{"n_kv_head": 5, "vocab_size": 3800, "final_lr_fraction": 0.0}
Each number is 128 + 32 x the weight over the matrix's rms, rounded and kept within 0 to 255. Layers, rows and columns count from 0. Numbers have three digits each.

# layer 4 MLP up, 576x224, rms 0.0502, rows 180-200, columns 0-223
118127148098120110120087109152148191077190148146129128170104097160094226122098155052077141036133115155093115147135100109112104104111151082132124170105139092110113087105145142159167095087145122098176068091091122148104138157160248122132187138098119086154124117147174137059095193159114071155116091143125135107146090160167095105077151214091104096121098163164109155148148145113186178137173158108067111165135134142177117140160151103108081125153086163120111079169169172139084129143168144192103099189155168118152174131026132095169164111099157147168114078118115096121091104144166094182084076106128114118133147086068087093122107082111105146110119142131149114143104159176059104154145
145140166093144141138109152075126173141120099077177154084175113094134168112088139097172099084134143122148129101135083064140134184090129133091135136116175177101133155098093172116132187119109133063176065167146087136131195221099135165056146095141121102095137100110091142122136055087113105142123149167201153155106130164148096035195170118072130198122137142217118172184127090123126094153129184148134146074108099094133121153119139146162146126127144088150099097126152109109066095132142132168190114120130176118156140155164137100107094127101101144199156168134086188159122114134118097124156098115171131155120115128135103158114154125098075139142137123128102157164115179135140162130108
119094111138149080123143145068058143109179102094073153132147169127171129127081101211083156119092093075113135170145145091050128142091081095208119110121112133149133135185186160084129110117168138166114176098089224133112121163166085188072121156153132160107143101152130129085144147117198159138100124160138095119100127120125104168095072132121132164099116110106137148093107191100108163099132153075121112136162130085179119172134055153156138095153098090139128097106120158108136093079205122102139092153084117140166175153146121101142122179073147174136108128164154177138143150099142149107177104120078115130127091146178208123123109121138113163062172158183098158111118132125063106161076
162112129145113148146154138109144150158149141163102142162141112125121148182068165144106122046139170139087125112106156127059117084065092066131112110112082115079117120109156139105111153110121068124144100141096119119112164144163131106105153117132148123119126059091089096129200165191143136115178129098109145161170123187188117134161151149106102101155138101149106135100159098114144156163084113140170070094102086092116118150089117114172086108138131148086102160153127125159132122126104151163195222166122126130140142114096134151121103113142182109102126175048091156163141124166201091129079176116158139096063145203063167144213180086129172120092125186121109148106112115134145120149124
137091054160140194150064081174122130125113100106078056052134169121067143149201154112120132085131118170083137138118123107182162135109095125125134134129141147126135026185138123194137119133156115149173113168092127121147175124144111175136123159111081151111155158140091069153094148171084098103135150138069125116138134152119132131071120095105104120135172111093165185098091091162103092144195181087100096128125133119155129093189130096128131076109141163109131111103146062169192066127111177187154122137093178126205141090140223156161140127143149134110086150099057135129157118134153086130147122080145126163135104140115155111055106101115111180163169117123155101128167108144140149209139
088133177170128143125172090135167157064061110122086117138080122121147156124123094176182070153129142106180114108073111123154066144114103148160161137125132134082118161165146094164171150083110102149139165165152102102134146154062099171138041124200066096064142112136181120112205112103120083180142118121147170098146102124123119124151070125116095183133172139096197125131112095108140120157158134143140151111140145140149130091155124124168073109132164112074225155191146166127102123154169135145141099160157108158149144169138093089128178132157104184133138133191100102120209123086167129114094169140099105160129112096086140127132102112143157075128065029126100102104112108109161119124127
139127120127103148130057147126100173060114168115115145148110093108143163089076149136108060161120074114165122111119133097117068209079131084111121098097146146112069158168120104183138183164179183147101149166128074152129122136073138131137116166128083081101136112086095144134109162171128141096175129085063104151088170187132116055155142090108141156106158099127055125180134107115092153096150120127081178193146195127127145103200121175076102119115080151116165125172115126095112170113043167117117124131085109091071094114118112058114156094079171152120145075119135135105106121124140183180115100156120134171150094135171128136102087195147109064120078144140176156114131140113102152105120
168125089174112133081115165118114128149171140107104156131118076120120128195086135115161142127109132142087187148128121125104172089105143137163070110147133135174077147107121131154171138176130185077075075124132143119169073033181121087102106107149149137123144158098148133113167097187070163134029141120191058178146137095131154118094139142080099133114124166164100141134136138165121119195111106118120128163131159140171157120173204190094093142099124179119111142165132135109176131108106098166129110098125088152168143096137163119151126145103172105162092118154097145107097139164090120131154151137109177099094063138140125143099097102079134157134125095189148177115124086108140160218118
153154135188138066142172096175078136106143097112111125127088106116077156183125125129104091150127165140118161113080152074139105117088118107156113124123112109118114132093105242115091190144170116138143088113113130123148180156097128138170079159126070181182168124102185094137173084103087104139131143099170118143147071137066100171114125137131137086064100156090088151122087120100119149187130166111142125104118118144076139144148098142217087103091154137135121122173105081147093153087087129139152100149151078121177138128104149101154098086074067111143033107113136150147096160119145121112130108138134141084113096119102097145110074124138138056128123112174120110087152169173165135066111
157121182121129140187165113208132122123094106129124158170135123134093109108123072129104120163128121126139177138068145094116189114145070144140141074185120179131031183151139157122137171106098111083122095089205131187104102155101181104108154115138131134177099130148137116127167171101159064082091161169176150103142105137085159122121170121157131169084143148144106093158102135059160115163123129146115165119099172152091091072110113099179137151144156114108136160112110101135107165142091130112070080126105117146217116146090141140152177093158104106106110140139157114143103119102070089157134111123060149176097139156145154159173126101107148154127120179115112098119139084152122114180178
146128102184134111133114103096113072135105093138133169115132142112127164100073135080114164121103151074124093115122189163139104113090127152170144171171117176102133117123164115144122128170044126116134091118203065038138112182190130112139081099182106114161135094177148154138157063088151133147109112112103048127097086143164131052149078194114104098158125143092132121149081162169146072117150125083113124108091121121160095128087146091110141146161140116108176112099116112166176210107076141079116142184158157095128117156123150181164096132088090047137087102140178111112156148155159117104162148092142178115152113127053165111140063162076107135101194193112113089116107151108116146124104
089156125179142127165112143214133098148115096106125100139088099139146123120100129112115117121128147154136132143106087113094115151082109082184106122152144116095171178152096120174177100091115180180100097138125110139142128075112139092161120098114109162176134075136138116088122168158120095089142109115138100104099131097094114108110096153142172116111117148084136125119131120133109126172110168163156199151167128145155151087189144128074121129187141101180107098119114073120163123174140076171078126130104122131045142139093106123177129164161113166076146129165120139151152186121109170171116124098138198089131166157165164105100132104111095051083173104123150130141179137162202125141093
187075103094148098088096155213165130119084066100178100123075151098122108144134105107156158120107186119086110099069164124121108106122128171195125132110084144143114117095184188071127145069146107154030118054168129130148075136145138173149145071167100125151131121084108118096115184089077134138131066125116107087112173123104131192105115102131151114171124101097146164152161098127113117101111172147081131163137139129119098049138196126163143177105106127133110133125130084150146103137083145186144163076117105151153090103105141082153094183119129141174114110166072081165115079201096097111154078175104108098158191029141132089063113141135106115120121112115098155088111143139152140128200
112150087138123083169185125108073112199185093128126186135066119198070132132146063197158148193147135134175128105143103138113136204161138109082123079131124106147183098100126106101101076115085126108145189184147182109110099087128115134106158032177130123099183099164143067107127093126157170096083202128128060070182062104138086104110110158155098142143129156139131099126101121147168122104158072146116132171083141171142102083069099135089100115103125110113140089069103144165099072079160111175143171115140159164130146129125194139103159120149151116123096126098159131087128151063097144150143113143088104106112074199163135094105165107146104097168067117114140079109140156186161128150096
124118153117132134151107107197080082110146126116159122163197137173093177170082138078147107127099142108164086059163142144101170127126159116138078181151086180096122175123112138169181150114145115087112130112151129116128071116151206118052137166130143088169165148181129126135160163140151118117160079116139122119146138167132112114134106170090098160155141139134127103098144154101144144169088127145118133105118129157114169137101091103139133127162153130145109134131152156088149068115115143162164124140073156139171117132118123156162189087062107150089118111140120096133105151167154143127139120084129157125131150158084096118117084116054199102131112095074070142107156162177147151102149
172129064158179087117187131142090072114107207195124177139141104101167143141152106138171122081110130149112148176135121121085148129078171122156122116109094154126151162195128163079148142147118141099128140170146097129112093112071140109178133177097122116128114143162099175154126138164103106120147115134140121187145105113077125102127170078122106102200103119101099126154127165142103139128140109187110189161170142168140103108085133111132120135115106157160121103122104182109141089136126120128114164144157129094149127156099119139105114171098160127147123147109125138182136068120128122113109126147121116111170142129110139065118091108157114096172176160169132095127124194132148121142143
110038076168106072145155128078117110148085132108145132105147145118102140159069109139146121145111160108093144143103104086134153119171127137104113155102085128135145152123139129140168162105174168124053092109110079161132147161210153159100170117146104108112111138172142166159162166125133145097091118115165129151106115142115092099096116135203155188153088107152135129116127165190111150150145154150090172150136185073168041156092148084148194148079163083111161127113143132162101088139129119107160132077122132099132122193125135109174120173170076142141169074135127124130128112070180087088099121090139123095150156114097130049098048099134146164179216159055136147126079103172167108115163
092134135153086127163142139172149089146048177183095110085130145204110110129090144096103159147149094161074146074111184100119125137165203148145114146069131105100086108112136168106102146189156163119138125179115104062170194088194177144101109102130076131065131172105115138087135155154172116169133075156135131162118074086157084110133117067106124165111146106157165102108116176146107147092139128168080127100158107162059180148125224141103142157183138143113169079099118143117196095125138113151182105134055102124177108126160141153128089125106178093156112107112114135086130074122126102147136185125137175061163234138113126107128141176154153186173141167116122084125087143134074174082144
131159123144145138147167157097116094118129149125113105153100087159102068128139146137121135116150105070102152135090157099093141162081116211085175165065119099123130068148089115132128147109138134122124077141094167124086102157123118124159142136179135124124099145105083142109167144099210110105144141154123054083139093087072186085108094118168120145038165145163125135156131126126118128160069112140133138172189103078071128146173048066153214216133119147196077162125146129111114112134171120088093109103124117129120124159089102128173165109132116098123136194129073167109148127157122081132110128113119146138141124113082114100128128140062116136106112091096084138159141125114149099100083
126112155122132091094097152164139165133153074129189127141140127128151157144183071168117110146107117146082095197157167121098087184099158139105141164146106158139135113098100123117071140128072139151134163130148147128103110138109121145108048138120102102117132101146165166179132124148154089112139130119108109144136177143098129078149107125163129126114135124123168128096152095166170129158113164183165132174139146109145159138129086140136131148118140117130062172095117126095137138100116061136126125100141087143097188099108137145087093120073099105158135097083116099114170099061137128092157111078181095192050132133111176111088130131119101099141116094112135147143161128149141097121148
095083117095150073095139129114114127154154084125073110130147161082152144162169136166092140104144143106109078103174130093120192140083146179071111152138083097108182184140124170115147111128086173140093154170156104165122148086121139124165134196138177174145176165134162141098122180146126159073125178127136125087095170167100145130194115137135176120104119185106152167127092143136134119155147139119092097126170122134100145114159132165109106150124151120167139132087169172160105158098171171181115093071132139117152140088122129086110182090116160091137101111138136101129152160139103131142140140120120113113175157072184114087090095142146131138121109178129164181163080067093128063179141
# layer 4 MLP down (transposed), 576x224, rms 0.0503, rows 180-200, columns 0-223
149166104090165138156114116092153154140124109153085145113121169184111127168107158053068133128151118193129097131130184118147131165104113162095100128125125060118123178138112172098158108083157158141164156103138178115078119154102160114108107120117136079106135076160202153128088120086125081191056040086166077099106148106107105187137130118172157096125140182154203132111201077143129255110093128125132091112133159138149120057095130149149149111113099140116170136114133090127062111166171133140114085080073099133091132118110181163140198156078154111124079166120123125143151151119179130136086111111088093162078128113141108129079088109139123162157075096126109165109121155170154106158165
134150125147119097092145074169124132191146096073106124051139095114100140093086098180141143133144119117183146133118150116086120068121114111140127080097094051139123120127132095100131118077131101135094121103134143134141081135213138141122102143129162088069131141097056128133121118129077097167154115070044090168142082135151167135186142122085094128114121149094119150155154172071092190137100110154127115162134082144152094150135113119119111158090130135157064173093075115129159102109111106193129064147149188213115193151149091187170136167131102112114171091093105169117131112110137129090132136123151100064125119151106149103101092131132168145147121083163145108090075147099109159098116
184114140136117090123175124161186123112123107151131178112042083098179127158136185150158190149129113135104120130099127141091151132058109125165125150167112127099074140093127106141127168078143152140113065163093177122158133157123083173087100129122178118116157156075113185189091164105080211131092130112079178177055135098104162158157133162091131136106130145161169149092148099054178078102188086160115065145105102113144133072089149065117128096139139119122153150111133165122161160113110135122141192104159139140136152122165148174179165171166171103118146171137106169151180211084215130100094134161084106116132171149046155119112117122082092083176132091126111146197152129138146098104155
132126117137118078134123101137151117094117140130139148167112086113159107156085128144194129058118117194149129144119098116088065149133154131183156107153056166102150077127097132128097181126122103190106067126123109106098124103109160158100139138128145107155117135124186166137139128170128107118130098146106129090172111108154126140123167177114161170181141169050133108119124079102142102173146108156141108120120163174137137117104104069122118102131107182057111109118033118126100177103121141123092150114114105096084135089133158129081133123169114109148149128166077192171087078116140153160164085097170156132081129117127131068135153120087076123097097149099190124081113132175124149116133
118154091169144122164119107150211132143103177140173104137086147111130130128129143129125111188042139110080133200153093148138099176111133154141143135104120177221111110085159100141101093043099091137105113128134121151100152091183087137099103136077117099149139123088114075074139204134185171135092093124095181117143097090092113151077155093111123136125124140134254125124118119157148160143122167078137116203164180091148106148151121135121065091159148107158130120150158161137130123145151184090161108133116107137072071202157122194139087127153155149086194144111147158148168104152163190106131125179111074170132063095113141124126177134132114079169097124112092122134063097105130127123184
169115115149096154120102144095148110172137062093191133110120125087110113172151163167199184142088121130107088168086105121050151120124145176147116095130079105115161184085133101098137128118088141096130088111088118136097162134127147129140114113104138039149083132134138094177156080082121128212146101143155074152202105144076126144119112142185096161153140161068146157125122156159096083162124117132130154157150183098131097046133119109133060133171157098173131151137144121148100065151106117175124094123138167119133154185175105157130121154163141089164125162117154153174147150174116103127095102146090074137100197178112188119112178172113138144081121117165130138111136126104119114121197
119112126129089146070164149086127121101118135115180107117142140136114135056177149112159120233115061136093101112113118131119138179159151119180152147126083125128101154083152135120140122148135103085142038113053103104092136187183092116103180140129143123140191113150104101086110090166121155121154145116138116130144194104134159153132119109100109184103111154090165120151108072125129154081121136110092119061130146134098161121176122124092166114152143092156102088111168165152151098145130175109152131106146138153134136070098156112114100146127157125140109133134130118148125114172118215156048148095133076079107123190167059089160130139130138176169139157150088163127109085132152087143129
116145136146181136073103138119104160092103079122078144114071094148149129133203167129168140049163134096153163139190137110176079093134133115212127128110190205110112143103135136161125164155071127138118066140086112193131112071174185135158073139176136106216108149145072128105149130122184169136144136155153148107108149111217089194098047140066111135111140075156105130147157158121145178106122118125134151115154147104110108147140152094056102147133176126122084131119108179175097179142094080092124130112156132131161088166117145155133078127171171159098129136150123141107172114107145134195160133114153133123114130147157130136124139091106129110143097094181127134124127072108111185163152
128105077125120175114078128186131149157099154128147150168083090177158142140146163116136063124110204158118156141047109111097139093146147150159181110143108130117141161068090121098168118155150159201110167079115107075161098079115164104177149134133133156128100107151091145082142109117155192179119125155152132125166105127117112104139112139139060081111105172168150107119137148131135107113111146134118147169126159146114165178125191071125180114148150128100137127110155163133075085091105162110147057138153097112101159110116110146178081071140160150104115135152082162068135129220147127162079200124105079169143158115199138069165096109131099125156163095141132115143095040176113109050184
169108150161120152198158178167155142119099064146104190130162127121191116189125151162125130138148055070084091116108131109127151187159175132153124156131134112086131141151119129059113123114102128128141082120100169123153121164124167094084140090121082159147139088149118070143076177204116072097118130135143160105164107182136156071178154100080107110083114101135127136123114145134142103127095175121103108150158199117157140087069122106080118134175138111151184114153183073182114186114135112107083134156095125092171088094154123123174181140125131108126122144128089158096119121142135112086127085177143147103138135071163125081103139171123106167099119150157153085087103089137169119166122
122136094154105125161070100137151158094130065134112126102160152176083097124088170180109135126098082098156099136124133158167126139125145069120115150161163135101162134113146070129043110074091128154125135144179108128174162133119121145129111124106114063146098069140153157139167144156144149119129170091108123113177108153138161116113054134118125168133160084170149123138159126074151131163096155104098126106156121151194170163127087129085096098154043096150179105142200186121122097163137076175165164141077121089147121100106099161123124085133189174160007107151129130145108164164096147086090127160131091161127113164174086159149098165090169130075082124220145141168122157156127108126176
092120122106096084116071185135115164095127100161112162100216150094087138141125083078113109145073160128102130166118125100120118160126088182149115097134202182092142118121196155104167121082082149143120118136142107107138094122144118110102085105110137149089106165072138127131159109118148115122140140135171107086186122111115110149136143137099166169080092179145092150122109126110114118179130120170115154169177166181137111087134115075130103112056142111119173149151097139142143145111188153111089154099141145100089091139115150174109116064110151137137097145149128170112133151166116103135130103102107163154167087124127097134082111134149153102107157134126118093166089118162099107159167
191125137059126076163145124079099126116063098056139121141094124151100091131140120161123098083120162146097079148125100087132160158149127109115185124093090143160058108145151113133144099152189151109145141149091119125166150057124143125112146102135119164140132066095084107077182098163123122129151125176132170116160073066174098172083166043147082152119019107122161138145110130140112089127134093154118102191121155170091119075181114118152103209120102101193113134126089148104143150090111170116122180064132129181101164083101149113131115162116094168096109091124090116102137057180133150229117145133176119082042152142112126143143108123142079094133108064109149092091126201126093216145134
195140125124045162156087135094070140152192093148119145141155099144074167156107141089110144115115130179160171177103142093071098132129110098101149124098121087121167132172068168117126106065121143126123143127119156097117162163105154096098157159149124075177173148125107120100126124180128150115170125175135078100149148126128115152134116127152132125155151118170088106095195126161104084173141089119110181132068144188152124101155146106063157147127088018105191096104099156096107069138092167127149189194094106117088116116130197153109144142088129087114133148132126072097104154052125134118191130122100102063095113122070173107141081204066125044112084093086172091101141132185109138167136
132149172137127151134083124116151148136172128116128120137149074114095123130171193137075107090145163088137096210135071058128162111133110164193096185155110112185139125137098159108167108120166159149160115119114131129118117154153101123108094114145128094080122156135128072140148095172104102165109114130121113103131099099101140149101114102100098140118094142107111131085106142227102134138165122138118101150095128129137129132134178137122092170117104178076142041136150111144126109082124115143096142112198114196103108126116116090133161149166202191105070127086087112125131081165156064150131112095183105061130138150120120089114084150203144139113089129108113120140086079151140137190097
130152193101148122129123065081109183100104053092105132153153119111087111112131117139095120103148133134117085113136128108113118153118092107107168151143124095132150134103141151132125127152139108160105100069097116146121091129114145145112131073186204089148139123128165101122143063104166099125081103148142088142126132095160131158112132111139149082103124094129130135126107124123141099140120120146133086085145119094108108090046117109168091160146177144126151122147160152134099177119129135146140130128093143147131108113148126136126146106114125169179127111136097138101163138156138159147100134082101144163143156130117185148156134125130162091129106132121101072119186114147125095143072
141144139083118178116068066135176114155039115097117116111166137172104107132114076122117089100109187130102146175131111113149141134101092147145119107119164114062137092117144138175217130082165152142078164130165096150159107106130134124104157110128134145107142103178105095139156132187121129128092066092199122158115089124104182158152094135129112083166077104159105143128117155149067133122105164116160169092087057137169062136105171138112116150137096115148133122156044084167120134135123078120137097086082070141158077160103183148140171163129131131078155122095123127111156110077141128161098167121133109150142142144155078129110038150093138100133154099120130122167095119190122119086125
090177072172111154137083122141074123114125144070122183207201135210154167173119096087185132120181147175112097113137157151122143219140144135112129137167206124130103121159079092111157171123135173137124119173107144124144058211097132111112099189140194152088128111063086134142077109096072156169156146116132086109118146183080138172126129109134155142153185172079071114140152161165104114147128128088139137102146060103140083073148174117115097084110130110147113138104148113116168144116137131174125175098093111171093084193104109125155107077109189141111131119085076063146103093146122089080128111086082174070104168128092154136149132087125119181131090169112100164089137090155110096158124
123087106102142209174106105148087059119114152112120142128185155098181093123140084173163137144067124183145110096152108070113121124135152118148106141141120097154107111129100108146199150100069139128121129106150192132151183124130123146096123163155096134188089096198145100141113112084145121129122153135095132133129151141085144129130113153140108090077127083110137085099089095071099180128102130093129162122123085141120165096151131128103116130114133109155151189093178185096112108112157155117105144083153128060188130084140066169113066100191048113146123103076153138142078117167162149103144091159103131071138125129097130081118157047103150175128121164179094057149099139127156170140166
072124170129144155107154092150112085151164181107130094123085094155136154139153121131102141135118140151127110189088130130139134047154123133091139161163126127123161112165128167139133124088156119162116171151087154113112106124165164129119149102135216120151148114188150105118060101137131142127110101123156106137074143089132135149122114146172110125147131114105158066127100113118108121111082155097168110164119086128114077135162104146113084169142136167082104149069083113115156094138162139156100126157148124143155151168104147190098131155106102139115191087162135133125068099102130096134107086139104139201144197113173116172090128151135163059083116172146120133141153106101082142134171
117108155107085167130113116125176106110138161114148194085165100152141075133115092141097131189098173172136089082092115149120136153175108117141137125181109107105194165091138169179120164153127101167139188112078121124117144170174121151155161084116097136115097092156075194108202095098168089131112183112119118127158113088114084114108136111142043138149066146057118143178133175131108152107103119096116169137111164146093127139110118080129148166120069135157098132178148106112143041098079175161092107117137119196104080128135165121181123115098122079141123118148141124093125154179123091194146067134087082120108216155130173149074114148126112087135107131113134121067150124096169074166107
# layer 4 MLP gate, 576x224, rms 0.0504, rows 181-201, columns 0-223
083135111210116108147159117113175144157120164146148162141058135133146156086150057131140193156110135107106190128164093160095093104101096151120147111113103139108168168133101100105068115137164111124132145120179126152120121048164126106166110133093134089122111124096191182124155144118103155140160128137083152090099157083118138128061129154101147082098081142141120125089126167103099098104150112171119093185176099054171113081143134116108108170124104136168119171140143115151151071180136074143071166106122105195202104056130154197115094135084175070125105170123092143151153132110161094141076144144074123113108116106168142097112077181128137162106140121127114074115129117149111065132162
173140150058104133108057161157126147143145122117115039146082081105103149169105078125156136110150125161138102118175136144105161162133162117126098116122125077152112078159170130134171113074099090146127105080154055133105133191129064091108127133154142121083086047112117155152143102169120119103156144105138117101143148057133106107129086156130095137112120166153145154155107182164142108086089149140148150110049150102131170161141121120120085124110149123116190120136098166155130134130185076148152139142091137116128203155083158154131156189103134065093131206192158160137120129112077109154127179143125158094121116113096096106201104136130103120112126124186156112143096130181145161120068
114105148150157133119097105161145136149125142152160161162135130126140145146097143182111117079140109138103154167109130132113114112150107084127159150128094118116096100137170125089096168157123077186117132163173118092166121120098156108130135132111122120115141071164075164154161145150118095163175099124109088135130126139198153089148125199126126116143167147139154131138153102127140162143110159168155100120069101108145131161070133137194103110121120191134088130107108144158115153088093171180139197131135148118170179075083143161135118123158180123104102151069068136173116131111165113143101157119189138118063137189023147128204185116124146126078163174138113114106146091089115138132122
097100150167111055094141126171100176150112133134085105163102087111162119098110132141150143153091128055093110127199135157084179116132142115134135098132152231163163081168160151079109158158207096151100193131132126151100134123132134175105129105184127124112124036113135160189155086110118157185122191138120157166096131089096169147098102141135129169133076185109118103147128186160166136181156141124139160103091200133122182151125184133171167056147115127109093121120151159170101132103116166079159150139167110117151188137084099121114127109109130096133128114103132139151083147136119073079188153123093069141069110113076129113147122147141136146101195159090144199165156159123111139111152
192094177122157151119074119124088086128093081194154096155139110111130113177122146050139182097123159151053164131143128151096143115066131148124156099133136117179149132105085173150146076156165153141197160206112144143082106100142119086144072121091178141151147172145127114181114185133161060101108094109095114141142196155063209127130156134139165114139111181124146085145108123095154161143101173147122095104116093159113147132138126133143169131146150106128115098081197132125118147062085126126125140114093080120097091094140165133101100088130175097098061136116181106122111120201106127199169103114107124138085143146189148125134190182043132131107175141140149081168144097158125128131135
048080136113147146107181117119150118243104184161145146128113119131136131173124122111086122068187155155085137141076107124164109101160129173089110070153074120169174078109146152152030145055074140182134132162161122056123148130169145150074097085155169098136175136144109101072168157122108098189105113159162111121161144144138094172129131122149140129146084157149108113107106151188147128152093152142169124063160128133113095075132086098156131194086129101105086111095111111116132136122151088117172144105161151182126196142141175129110130110117044127158089122118146118127110148073132108121063087121114158128111112151079147132161141098086105139153153110143126102138193077184108132081192
153172150120115137100135151179162113155113142180122120127107087166074108124110121072114156091098168119116125085138156138126176116145148148141098162110130094146056185154078116132098129121090070137076150139136066096126147207184148146118170110123096104162128100138118153107169187162181160132097086145080161118148082091152113082147089097152099113173075093127084140148169117128127163030107150109107201130194165120139146126178108148103214127199151123136096107164077039122107083107061172146087164153089105100120066112212086117121082114128151131156084058147099159123159132131120107160165115088113106134146138111201090097158122136119153143125143176102111162109139160123136141140081
054116134129213208115118115127105085063138099153187117170155092144089152110144124119161141158128109140159168118054179187136126116153114140121194095111153167106153162119073105180091081084108129186120088146067219153153115078111105175101097145162147166148177142192091118159070150104170100121107097141158088115175103166144144133142083149116110145115161116151125127102113100117093162141116134162088088140139122109208109102193150152154100131152144085105111104150191146110158108108081099095164102108093127171105114122113153098135070059211147147117139134169163144120147109139152103120127195083163104140126132131086135122175115132153116069161114109107129108112164104137181115128150
125117185115108151175147126157138163119115115098140122121103132092113177127150115120119100146108145097133113114154151142134145104117105186161103045139123156100084145129096107058156111146114171099135129091174057138125089178093133170107136056161158131143173087140111067121145148095148085136087144137081129113111097173127136132063112140118146109069141165117072142114088150090194159112176088094188153132110143135040111081210140103183132162181119034194110135146122129136159155144110098206096109141122133174177084109115112115077115089170099136125115086130171129128146135111116113141110117116109162162119159150138150157163159128126123118145093140152083174105111083157120115192175
229083114107166098151192131114141057083187104119132105175011071088088137081123140114117153121113117183082182169129119174078167131104127112134143189091137149137118129183077138135129150072146147135152179107171107136141037159121192129122099095195186069094104154138171105143146098108138136138157141089078117141138060134126105088096103198131100133181125137132108109140109164126130111186129099172125161183092135128154111104091195138087164149128137127105147089114090118140132182104175162113162085159190153132160084098126151117161053139138092065123086094142120032072124141163106133104115126114081108165149122086188167121149120219102085119130129101149097109101108101161132176137149
125145103095147149144078094096153121147165119154134094180161105122167121137139097103100159180059107054133103102196121126137114100171041160083157098134145179095079154120151152099102134138118104109107123113101173165089078113167101136125090119113114147122130184112122137165187103081096118168114173128161126123183113159106121139142110216118108130159161138127140178116104109118094147114113098111092141157134200113104090125095069113102104184067103122116101140129107090126103128061134088176131116115085121175220139163061114127044142111137104102085111156125145092140080093134128080112121159112128143098176146146139162089203157162151124136122117161126145166191141138096138137162130
167165179126092167084075128106071179110165091142073156131107119065162155094087097101129148094191171121101153123099147132117154123160132114152132105125051138140124071098221071088168137146083123118078152067155121137138076123118162175156127101146153111144061149131111157090161217125139166110125182104058091129072162080110136112137129138141120144155111135113147108172101132113102136121130151118131133122168137072073101074081177167152099118148168113115053160107155176090156104149115151171165083131134095132041141059175162069142142142062079177144127071156072144156136140190065142107138160168135085093135113071066199133103113122140122126150125111106072164138161187035118109138171
173123102173131081104082172175088130120143142156119215061069121087194142115199067115138151144145079156168167158090166111135123156122111137132131051140171164161163163150107147168108092075099123151141122141191167148100152103164153137173161150116149150086110150166077124164098105143163146160083147120142155096075210102156083139135095131174152143147084154072099110162095108106136080137143102130156155078034132129135175176191168120189106134121133140121169168122148135141138147181207168099070150107136154161108161184128167083084067127100108131114155110152144104165125118148139106158093184121130083137116117087132127132176066073133098138155093149100115103165124104144117104179165
149130167147080155127118137119193140103143143113115133124144112145107089115074118126115157113130157141127145165082121143085088127164131152131175119165132102148068128187129115106119080096145136098123103156114147175129129151148070161112131086113083078099163117115129102118104113053112154136126118137124119083154119172143182166135168140110156207100076123184139164139173180172118086139153102090113128142150065084125154139069105076190126147113104162104125108147093166071121123167091091151100082167139162143085126137116184120120129180075154116134177098157091161108128096080145068110164167119147125130141137124078133129191145133110103110143106140150133103158128107167101122063072
102161067129189071133150146152071087124135160154132156140116109155142166124144128072135128131100132114128134151154121159133128113105120120132147103133126154124123136163117131099157150114135173140155164158165151121146147074078117085142130189127115129111132137106112126108101203161101096139132142129162151179156110092082146122127142090122152107190147166132167098150129127117143127105148128143100172153137110185124173121118108108094171152098099139171134100062173152113146070123136155087134176138157141113109140174109179135143127141161119125104121107152119169159152089089115106141110134157073116116137155087109171133103117127183142139120220125157095114141136148140136128143137
144150211099232142080126099182176182134123116113111101121074128164128173116137091172165141156127087107138079152131118182171171105162168155088091123111166159142138118106169156151116159139132101127170125113178140145098162086123147125117121124073233137159161170121177124072081121090124164156119147228129151108127115118177106185138108118111126086120149148132203120121113079139191154083132155118154104133205117150115129069122157069104090170113135091111106135140151147097136145119078133151081152160117130172157100141118109134102128121095108155149182180133099171033155178144105136141118143108122096092151134132114167154168164116122115193117083140145089179157083173109098131160076
146133121065096140106101099064099130169064142139076103089121130104159127133066156074187170105221126086129111126098149111129107137077141047185103139101052133146183151176115186126095106206146127135146107085081171236060079116099086157117124074120052140148129087126132092138196153130114082132139152122165093103120066170110136122127143097138081097066120126162122071097135154088150134117132142059069107127108126188098116162059118181100158123148167155123127082113078135143131138072147073133177145068103148113154155102132155127132122070133141124123126119110148118120111139125109116070109138135065141103116140048142159089120127090042055131119131105144134154165166172189110113092097
147133141116118138131179057163111104122136071150117140159094151102143140087208167158133104160145086108138154151072189111128191084106115128148167131074107130178146142141084122159139130132102170093130160130132156139139140188145111089124136114137161130103143081130173128107222115137097071118129123177118095139068106111131110173098152139124131089107121142102182123145132129156090143141121144070057178135210075098067137138147102081100117134103114170151113124124127030128116123103176159092141163119101146147128143172119150152138153155144136152100082111132102104154111135105093142129125167191106158142140143082142165131085131093088105138094151071120129096075142088080080043125121
167150060108101142139204077084121106103145166135168151131107089110096103100115128094199146099127139114143142072149081088117095122126147137160142125128096119126125119171100167160127124161170100092202092075112112133187147173166142176133125147125143151069132124146127123095078116112086164123139097155124124140150105177153107139109143106110145143173119132148129133131120162102144109105162112075108114092158119135169077115146159112114147114153125085149137087203156124177132167199136135122178126159133124169139083162155144140140159080168152147142097144132138120098114172191099115133115124175092136096170156107145106123160111164130204126121124160174130108118123117120070128127138
200138121175132102129210111157125091135137134167147137147185101139097145146134156120169135099137118116152149179129133084106141136150112131219150155126104129136076126122157122138121127125111082108146067145119124120137117067090138092165128167151159117119173173128128099066185143118112112117106056121092164101148147123173133092115129203138149130124103105122144126133139087170168174150136186093166111124176118139124125097103099153145129101140143106116140138146106106117110123189162072150156122061145122111129120112140194148089139154180173132109145136124146134129172097106079144112074091085099124114116100096139083137141111093167120078197161135084150112172140160162107136168175
144213070129088153126118075124157111124127130113108164193165123099122121100055123111205100138147116116138107088099160152128146098094104078058154185121125106152102154157146144139148121070095063109095148139137112156109122127128153122138132132136187170145171082135133169133163096126105167184118138143115085144125108177020142145053168134025090131149166167156155132137110085083135151135105180177096075169102101134156158134120116083132083071133116146114177179113119129113082090173114112135158093092133158107058110123083117129097105189096101114164146131089139115142165113139139135126077161084156097135136169140123131111104118052098134123117120140145116154142140113189133118095099